python train.py --num_hidden_layers=11 --hidden_size=192 --num_attention_heads=6 --num_key_value_heads=6 --head_dim=32 --intermediate_size=768 --vocab_size=2859 --hidden_act="squared_relu" --norm="layernorm" --norm_place="pre" --norm_eps=1e-05 --positions="rope" --rope_theta=8010.0 --rope_fraction=0.5 --qk_norm=true --attn_scale=0.196 --bias="none" --tie_word_embeddings=false --parallel_block=false --init="trunc" --init_std_qkv=0.0333 --init_std_o=0.0 --init_std_up=0.0333 --init_std_down=0.0 --optimizer="muon_variant" --learning_rate=0.0126 --beta1=0.9 --weight_decay=0.031 --lr_head=0.00405 --max_grad_norm=2.0 --warmup_steps=0 --schedule="wsd" --decay_fraction=0.745 --decay_shape="sqrt" --final_lr_fraction=0.0 --batch_tokens=32768 --max_seq_len=256 --doc_mask=true --train_tokens=138000000 --max_steps=4212 --dataset="wikipedia_en"
Each number is 500 + 50 x the weight over its row's rms, rounded and kept within 0 to 999. Layers, rows and columns count from 0. Numbers have three digits each. The size before them is the row's rms in percent of the matrix's.

# down: layer 2 MLP down (transposed), 768x192, rms 0.068, rows 42-88, columns 0-63
# up: layer 2 MLP up, 768x192, rms 0.14, rows 43-88, columns 0-63
down42 097:437392477519521429500540588586488479462541428498467532574443538559453530504537454547426491507559438537493557529464530524566575570464469475488610514527517459528534498630471376508481530417566479
up43 102:433425494560508538357573432459507457572480546497515428430545531440542504546440498563477534479427530555544492437402538441391493482507496494562509408504463463457556462462455514526456382574589523
down43 101:484434521523572548420569477567478427521490459510531538501480445561467474566484509574489520537492501489536512493488478466529538505405559401523514447424502519491528503600509476516549598560563579
up44 112:450469559467534549518562513465480522468529499545535528519533523493508558503465445537527509503501563466501539451435437379502539465550550486611553458508500408516420418454574475524508474510484534
down44 105:541549477547402535519473371517530469531530470378451526472550395465528455555515456464490510551509463533556496502510622433579468548469517536505519530532512525452468479463503542543492582512533604
up45 107:440543493490556473411602476504499503518554490575509463468578482493510502530482569509536473467448556500407555530507485474520579450561528564559510468563517489537499464556543488541543446496499419
down45 101:499558430527621509519506482437523449605501531579545425484521510562463494577512550538506463560460544503568480492557460463425447480573507488465485483534431540531488467528482496570576620453510518
up46 105:445511499496514650495478520553413575499431467458547518523427488528571460468481428561433469449473487536487526510511493508483400508557508446471504485461562479495361636451494459473445531504478488
down46 111:596503471526478520489594551492507512491496474541357488541497420494507620467492484537585504502470498495501407502521570534585487470544502400535428501534466545452539572458523442453509539489442491
up47 091:521444557480539557466428475426555536490619481536448524511492493518524458513506549512457427493442540551534519557513477498522457426475485455570475534522541565591576564432542486510514508450379505
down47 090:465416449468492487521492471435495487539508515479513537495539405484540522524494584541455424462528564490591556425462503535533507470471395520404630521505562478517591444537524444630483528540484507
up48 104:602524592533463547449432494418502470483494471431464567460537576552503575493574568506608496544544510543531524490528442462400506538502498447479483432474484427630476433530507454448462562434451445
down48 100:595541470617496586492457473474498515537533462463521554486426507601571534496455466477460472578547429493537505491571519483451460479489490454461464468488465527473509493574469523499473581512474462
up49 105:438460543482534628507393497393499623532555501523488512412523482464539457511538425518489557518467528565546501519445567395520499404436436422497451502433601397519588422522427563471481481454588520
down49 106:369512572530522571496482446442555537496516497505486570537457431474509498552509484430572503537497563509523535475563455509470458571535495477433518509528593436571529562436442510528560487483460570
up50 108:545521550525455452508497471506467492530474513469485579533449416430469472526431392472452542390458653536627550539505474524443517458535480530542589514487464470525549481521444488538556392541450519
down50 094:485542498499452438469439555581476475529527518509459442577466421459475516533520537565518512451550519521530508425434479570401488379554478457510646375512467470433469410472449546505570596607497552
up51 100:517498524526504513399595449506504590487462465453517496478477469479544505557509411496475472541444503483502499545433552516481533515537534560599603480448499522597511394553549525555470459455525515
down51 103:571471454562479504372639512523450569480503499412561456449531468539475523543489502454454529452438549456485552454482479495541507470555539387456529463416440525556522439551530514556531471415528542
up52 106:537471508458465507556487552460550543484544493504551473501525557522439521450511470398452548444518512565542462497538501464511565500507542500489491493531556469472595500478512383419582458496453537
down52 099:452660528454581468568479484502515608573501413525526522418507552424503450537567644512567449459483535479422500523520473472464477488573491494538606441501433589483496508460571499480516486580468472
up53 093:445446461512513573564476499582502481420510483374536561568439508482628490460450439473413452504502524425497510476580602498520446521450463484451525433507523557477547458538540503559568491600454496
down53 092:470431433439465567541478462538605461518557483475447506600533468544487564543532529479517415477490540433484503523552520546548525489482399527507470434541440496388442495491529547500489480535527468
up54 094:593399543406499565557539512494502534468526536535512475496457496502494391472569473453511508485525508432455444578533499511561467530399409504520416443503395465403550484440505434619532449487490585
down54 090:581492481424530535520514437536579410435553430458433470453454548520504489537499589529504479480508603379506466481645405531563440459429476464410488516524482408534547501524478479509499580513479529
up55 111:469460607498465504471458444463449549527540515398491506565506521505531477523498396566525550444539443559559496518547360497482516535496473386596485537438532479525488503456544515459466512500549469
down55 109:536466476521431404557513453597483485498525459417453518457495507503487459468492516482593495436421490513461526521589468439491482441540587586527472463467433414527466511502568565529497566464563513
up56 100:518512566512513541468490504486574515499560451542549413574437526470507504479507489489597474459478525468474608512547463439442526503505501518411606464474544473519525432444528427522481463575582505
down56 095:452422506572503468487454494511496541528535461548607550545478479534482585509492498505495512487428558476479583362456534484573501496516478482447515513491484564470459537519447542489487440526452543
up57 115:426451539475499445435404548512480485400516497470572559499430512496474521442597494515491415521463496583550441453492534428489516443602531473486597478404515485399415505486529497465551453498458512
down57 111:584568504442468536511541497468458506457485488466508480538597536448443519494512448535466541590524511494472544449534465548481511448516472565539553496516479526448564460453510491501464527494438536
up58 094:443547491528518511481486476534407539507439516590550608448533473518566463495471574522475537545543508439560534511450525529461540559547487448574507451562488494479518504461558461489535534449448486
down58 094:502512490476478487455481478564480530489477550537581451586408419567429512503444571556499465484535465482441503455492498502437490460429565450537417510560402598455502475586589573551506437415463556
up59 108:503525494489518590431490512527471505586533404513514510510509508497477474508572530497553393511580506527509522415531573505438451550468463495569503526540553518455535589445487540470547417444530463
down59 109:555448517483518546492455460492479508608516645535557524526504526581496492456589366545522490484503464511517522493521463541443499507430373519379470485584502516500610480476567546421544519507526536
up60 089:481437537476425420389497498432476537574452460468589510497469489527455529499401435407461592595445422478522527550495510602623511537438413626419554434480495551512522538531488461524584467480550478
down60 093:569419473506575520405535504486538531529526435510479555529479518530480546467470530435494547515463478461470547518407464532557494453485426516486426425562507587467527602508544560527527515394479502
up61 108:443599425480535431517530548468634418371563492472551520522488482561580423532500465505450576544556552459544539423467487477555547555489482546508440585563606475442471556514568398511498560536540516
down61 110:467591548559579517537474507440546410469445511439474523453480528463526548556503616685452478486536488435461504459508504448564550566499466589477442529529580532514496464542510464457522519502500446
up62 085:502440426452532508527426579414510574468418568534543507438401501509446493417514488566494564437475534533531544594523578369519447386470518501510467539470522534533448511532489483589426473439500531
down62 085:526476518631433507519506505371464507477524549513460532413519450497452517515526512496569579436512502545587467471571551449567486415520480379469479497512492528614544489493455510550566578536446528
up63 103:416459590482498510577577506475477471498613561449509520543530628507484494491470573479570448457481524432480445566535524511476380502556535505419518393539465546451531441488477503474457486544508419
down63 104:501557492503475526553396567484466449528504490475494476645481502527509468549511503489407438621559486484522534595484508549453536449560563455417520429511507517461512535477468556478486503466441542
up64 099:548435516573541553508498548506491550489440449459519614544447587468607503573523520526479478523555596462417476456642414467472518542424459510445585432424453460648490495526490449529454498483464457
down64 095:395475480492488515492492442488408478585615473562538457431455502513482508452451537511534421516497484470466495528519488508555442566438506523482510421429450441456493553517495569497512491515449447
up65 093:467515453515517531642393501482518603506470538504509481567482517579375537504523534472535410478470509512521481545414565465506440481520393363561428519481487553468503587502579559458424447457469530
down65 095:585473437436419435524478458461461507579566408510463479511453547500511489480416499434544534457626545532510552517530441614514551450502506452411477560501545468518479486480490526574549586475500551
up66 081:396348494475524529504494476495451564503446487471494535525534497482381533490481470467450390487477493466499482516521483520488517492446510462451478486476537438472580511475497474653484521526514494
down66 088:534397503574536572454466472506522397485399500458546476465446513529482521524462425571521395633434495420477542425539457544564529553463499501370498449441506521554506542603513413540503544516448500
up67 096:500478568485437487534515403496446496447501409420430509469522526514513451480519525455534498649456497568468531506537693531522515513428506543450543482485487441542482521474501566426553522479496479
down67 097:409498391402482446608452436522364520517596448493486546518548520472428508526559498513480495485553558513557517580517477579489469446505449550484477420532504424468427491371513479545474408525458541
up68 093:533443561511400528572469532439586576500509537452489465518468560502460460478467490549528561496453509620514548581454509503530457526573473487550427527561551553489555484527499496538533437477472426
down68 096:492555496549521542492583505458549516600573510471542512498561432546502463483513474505479558523492559469553445517493527527465457523498481393479408501525505625471636519534450493655525465528489474
up69 101:424531521549509471506519504455494593544566404487551564548469462522546545451519463516468441501452443536538528552459455519483391463526531454493540522490475421509509416573490455503469488499575457
down69 104:543522523522573534459478425513549517465506555558471636489501464537503444509436437524526487509554445481533461515569600579472511470460494449476483504389539452487484442530530486579572481377491480
up70 099:639484462451561503505470463503481510458565491488495533485495457476518463461550520492494523525441459504512478448461536493344454494542536532453516462489501492470487434465459538595520495576512488
down70 100:563471395502542518463400431452499559433500502543540477421520512519462456492468482537534508457512504479531380483442480544453467563448469477460517434429409456583486515451556544590452564506443502
up71 093:522546361530447524542554522533482503491457553469489500447543454431489506461464411414484591498541538392532573486576606477504552584498514493489475447498588406492528504545565493430546459457529441
down71 091:489497473530463514553529496582508468535500529549531562480494437445439575450466489402579557483499458467556516389494538485573488493487474467473485473511471495522469539533530520504528486448519489
up72 105:479584607479524456480568507615569527399520418508479490491485556483430461396492538489537423460421421499515461553423552505466464431482434531603511520461487544484542483581423521461597569509470521
down72 102:489551451580485559566432463479526505487575482498481492588599532598462487484565447468515510482499483512474559403499516465440494543530500464509469432557522526487465530436599485539432504457576537
up73 101:574503425457484477504486531497489489403567437596554519464524456539505468462496539461429461532488559547524546495524545524559516492525508480526545476429510519486490536507515555585525492452420391
down73 102:532466445538467484492446544447469569516541499511497500473567558553513539438411496456508514492452521506488510530507528590561442514417479485570451494502535504495420570419541536539491592527451506
up74 106:568566447483539530472511487506479490474493479481500477549512545473392551528447476487500525496437420449533518549537424521459461545572567466429460474418445558562554628464518507517419454520545563
down74 103:440434519507543504494558493443547463467466428490511441436497467502506468394469475504475523460524476464553444515539457487546514518526615475419435506537451512599594555510578455522481511476521498
up75 086:526517507397425512438475489534495536492456550488581511458497441476506559553383527451466522538526476494514480627501476472494476404437482540559436487582484507483512576556526522415524509425431505
down75 093:450459510479343440417526486551487548573480535512508506427428509563435516600373485512460510510540429490491402529540439457513492490489526645500528459520491484464449513539574598484525571541540528
up76 094:433443462542513509491408376547466538481557551501493463555427503523492582405501516550403464547424502559551453468508545572493528547566586523558540529524470480524435526496497489433458506527518529
down76 100:404469419515394484453391524456521512474544612526481554607450483545496540452507534542515515545519506458503500559503473520414546449478607449523550583547547546569517451479446427455402388548573490
up77 102:485463532484462455499412578492579554456469483572516520355451427418521405478524553534437558472396425589540426606503457499464491412511573567521526488522506491442514446429463520462588524515473483
down77 096:442457528483416473496421489516537446470511456522466485470446470471544577492575447556426496577516473495499477533517469458513442458578473596444518413440611534488490543465436591513466531499415529
up78 105:517470529471455496484486489470458467493582467548518362597536567470527539512512511494440491534494510438494370449487447412560551588477466525442582554436475575481481463487557470530475469463543485
down78 101:550494484496495501543516489570537546506593396507513488528531476510513495558476494463510550541529453518514450471640469390534415553448536459435489456477519529453539509546456570345550509562541515
up79 109:464372574489504475453447492451515513388578566506511494520518522552544509455529521457520586531487578597503486453552511394473475574474576490518556510544480403527447586538564543475482522553451504
down79 108:485489562541436595506452445466562443557459490430505438543543457484512517450492531496475566542492505519521430539487479504514442607480554497467529426533481464595507483550526533464536510486441525
up80 118:437567562461449520445562430484413503447464488454529442510494479485536574499466550558429523442464519528438563512570579433504585561635406576498537538480540470552455547457542512560503449413521479
down80 110:487583434444615521590603591409472506528548534509489473505495504486487475526525457552545550487448477530508458529394484493465487431398508462461486466560564402531475478513506494426430495537489528
up81 103:518459483369508533494522511504524607537492498539557560491519452498435440398540526638485454493489459593473527548542552477430499542475592508465538484496564438523497496497466490484596505480537498
down81 108:508549453466555454543470482576464452516523573424608474580517551569495505453423562550477528504526539477480476563468497460597504511477552472429500550504581549535519474449536418488583484504433538
up82 095:487517616462565505573563536467499464535607595561573519459503500448479439495446592381456402506480457540493484497498525502392505475540462519576582472442524491493503514436504478547479406550511590
down82 093:469478411498539467531460581566470445491512533506490445490421470516422491518515469486522481482480474494554456466499500543555449536473518502609466435491571520499611458503503567592521569561428450
up83 089:498575518537546465510500469496419441477533495562511508547492521491480462542446451527458521511445448594470546562491521503442566496499508559449390616527474434595580464464514534469550500527562541
down83 095:441558527624494501463502509541487470509530471444442613455524487457449543525548552470457474447526442486476486374430538504485541538537521434441456616466464539564557477498560529426541462517537457
up84 105:554597563535556542553467495465502527513552529471551498422541574493567551526507442591496472436476504501454507500450472459464566602496415553468561469495539589498541525446583489576441455496514446
down84 096:468487538454441511548535417622587381565505507490523467456544506459507415586519464430596615399552495456550511457525484498437428455479519498517493484517494451485507476584510494551471433538504490
up85 103:516536384510471512493547506501541454462555548548455584541448388363489480497504504493431508396462576561540544520573465596457566536400500484478530517458439544576529559508421457482525486551570496
down85 091:535498502521517421553503525613522437567530542470502412419388466543499498475524527519516494527494467497467464572486504486487402520417578498479532485445516521570482522459516528520521500512448471
up86 114:516479515540523553438524599541507474461555501564527435387465504455548361524371452407504518528466478441443524477564491511457557493463441503501547460570519468485541455469472473447432545486527431
down86 106:548498408497460503511560418516430456485481476555502522453447456461452566457541486503488470449477516451518502465477395440504508479574479466553426503580540517477546551551503562407467610531581547
up87 094:513441618483475531469531556493529510482543576544497561439491495477497458413497528546474539443577488522547543528506528502516571481495432476488492498517467451481524456491556442525419487424439474
down87 103:499462529492509539495444434610526460521466530496534472427474519585393568432515579581469532451514567435468502552536445472480574546517555441545413587478531490459497459501514526462501534472478516
up88 096:424461501509539537453504581481544505454409468415526450415483474447508536474502434499569483487497603400460449465475541473520509535500535576516538384464510467479502558480532471596435384547467481
down88 096:505499494504468528435513528479488396529443561558587536416493484472465494483582440528472525450608534491500449409462492558552547513531432519545428462493459560449540497509481599568495576448550511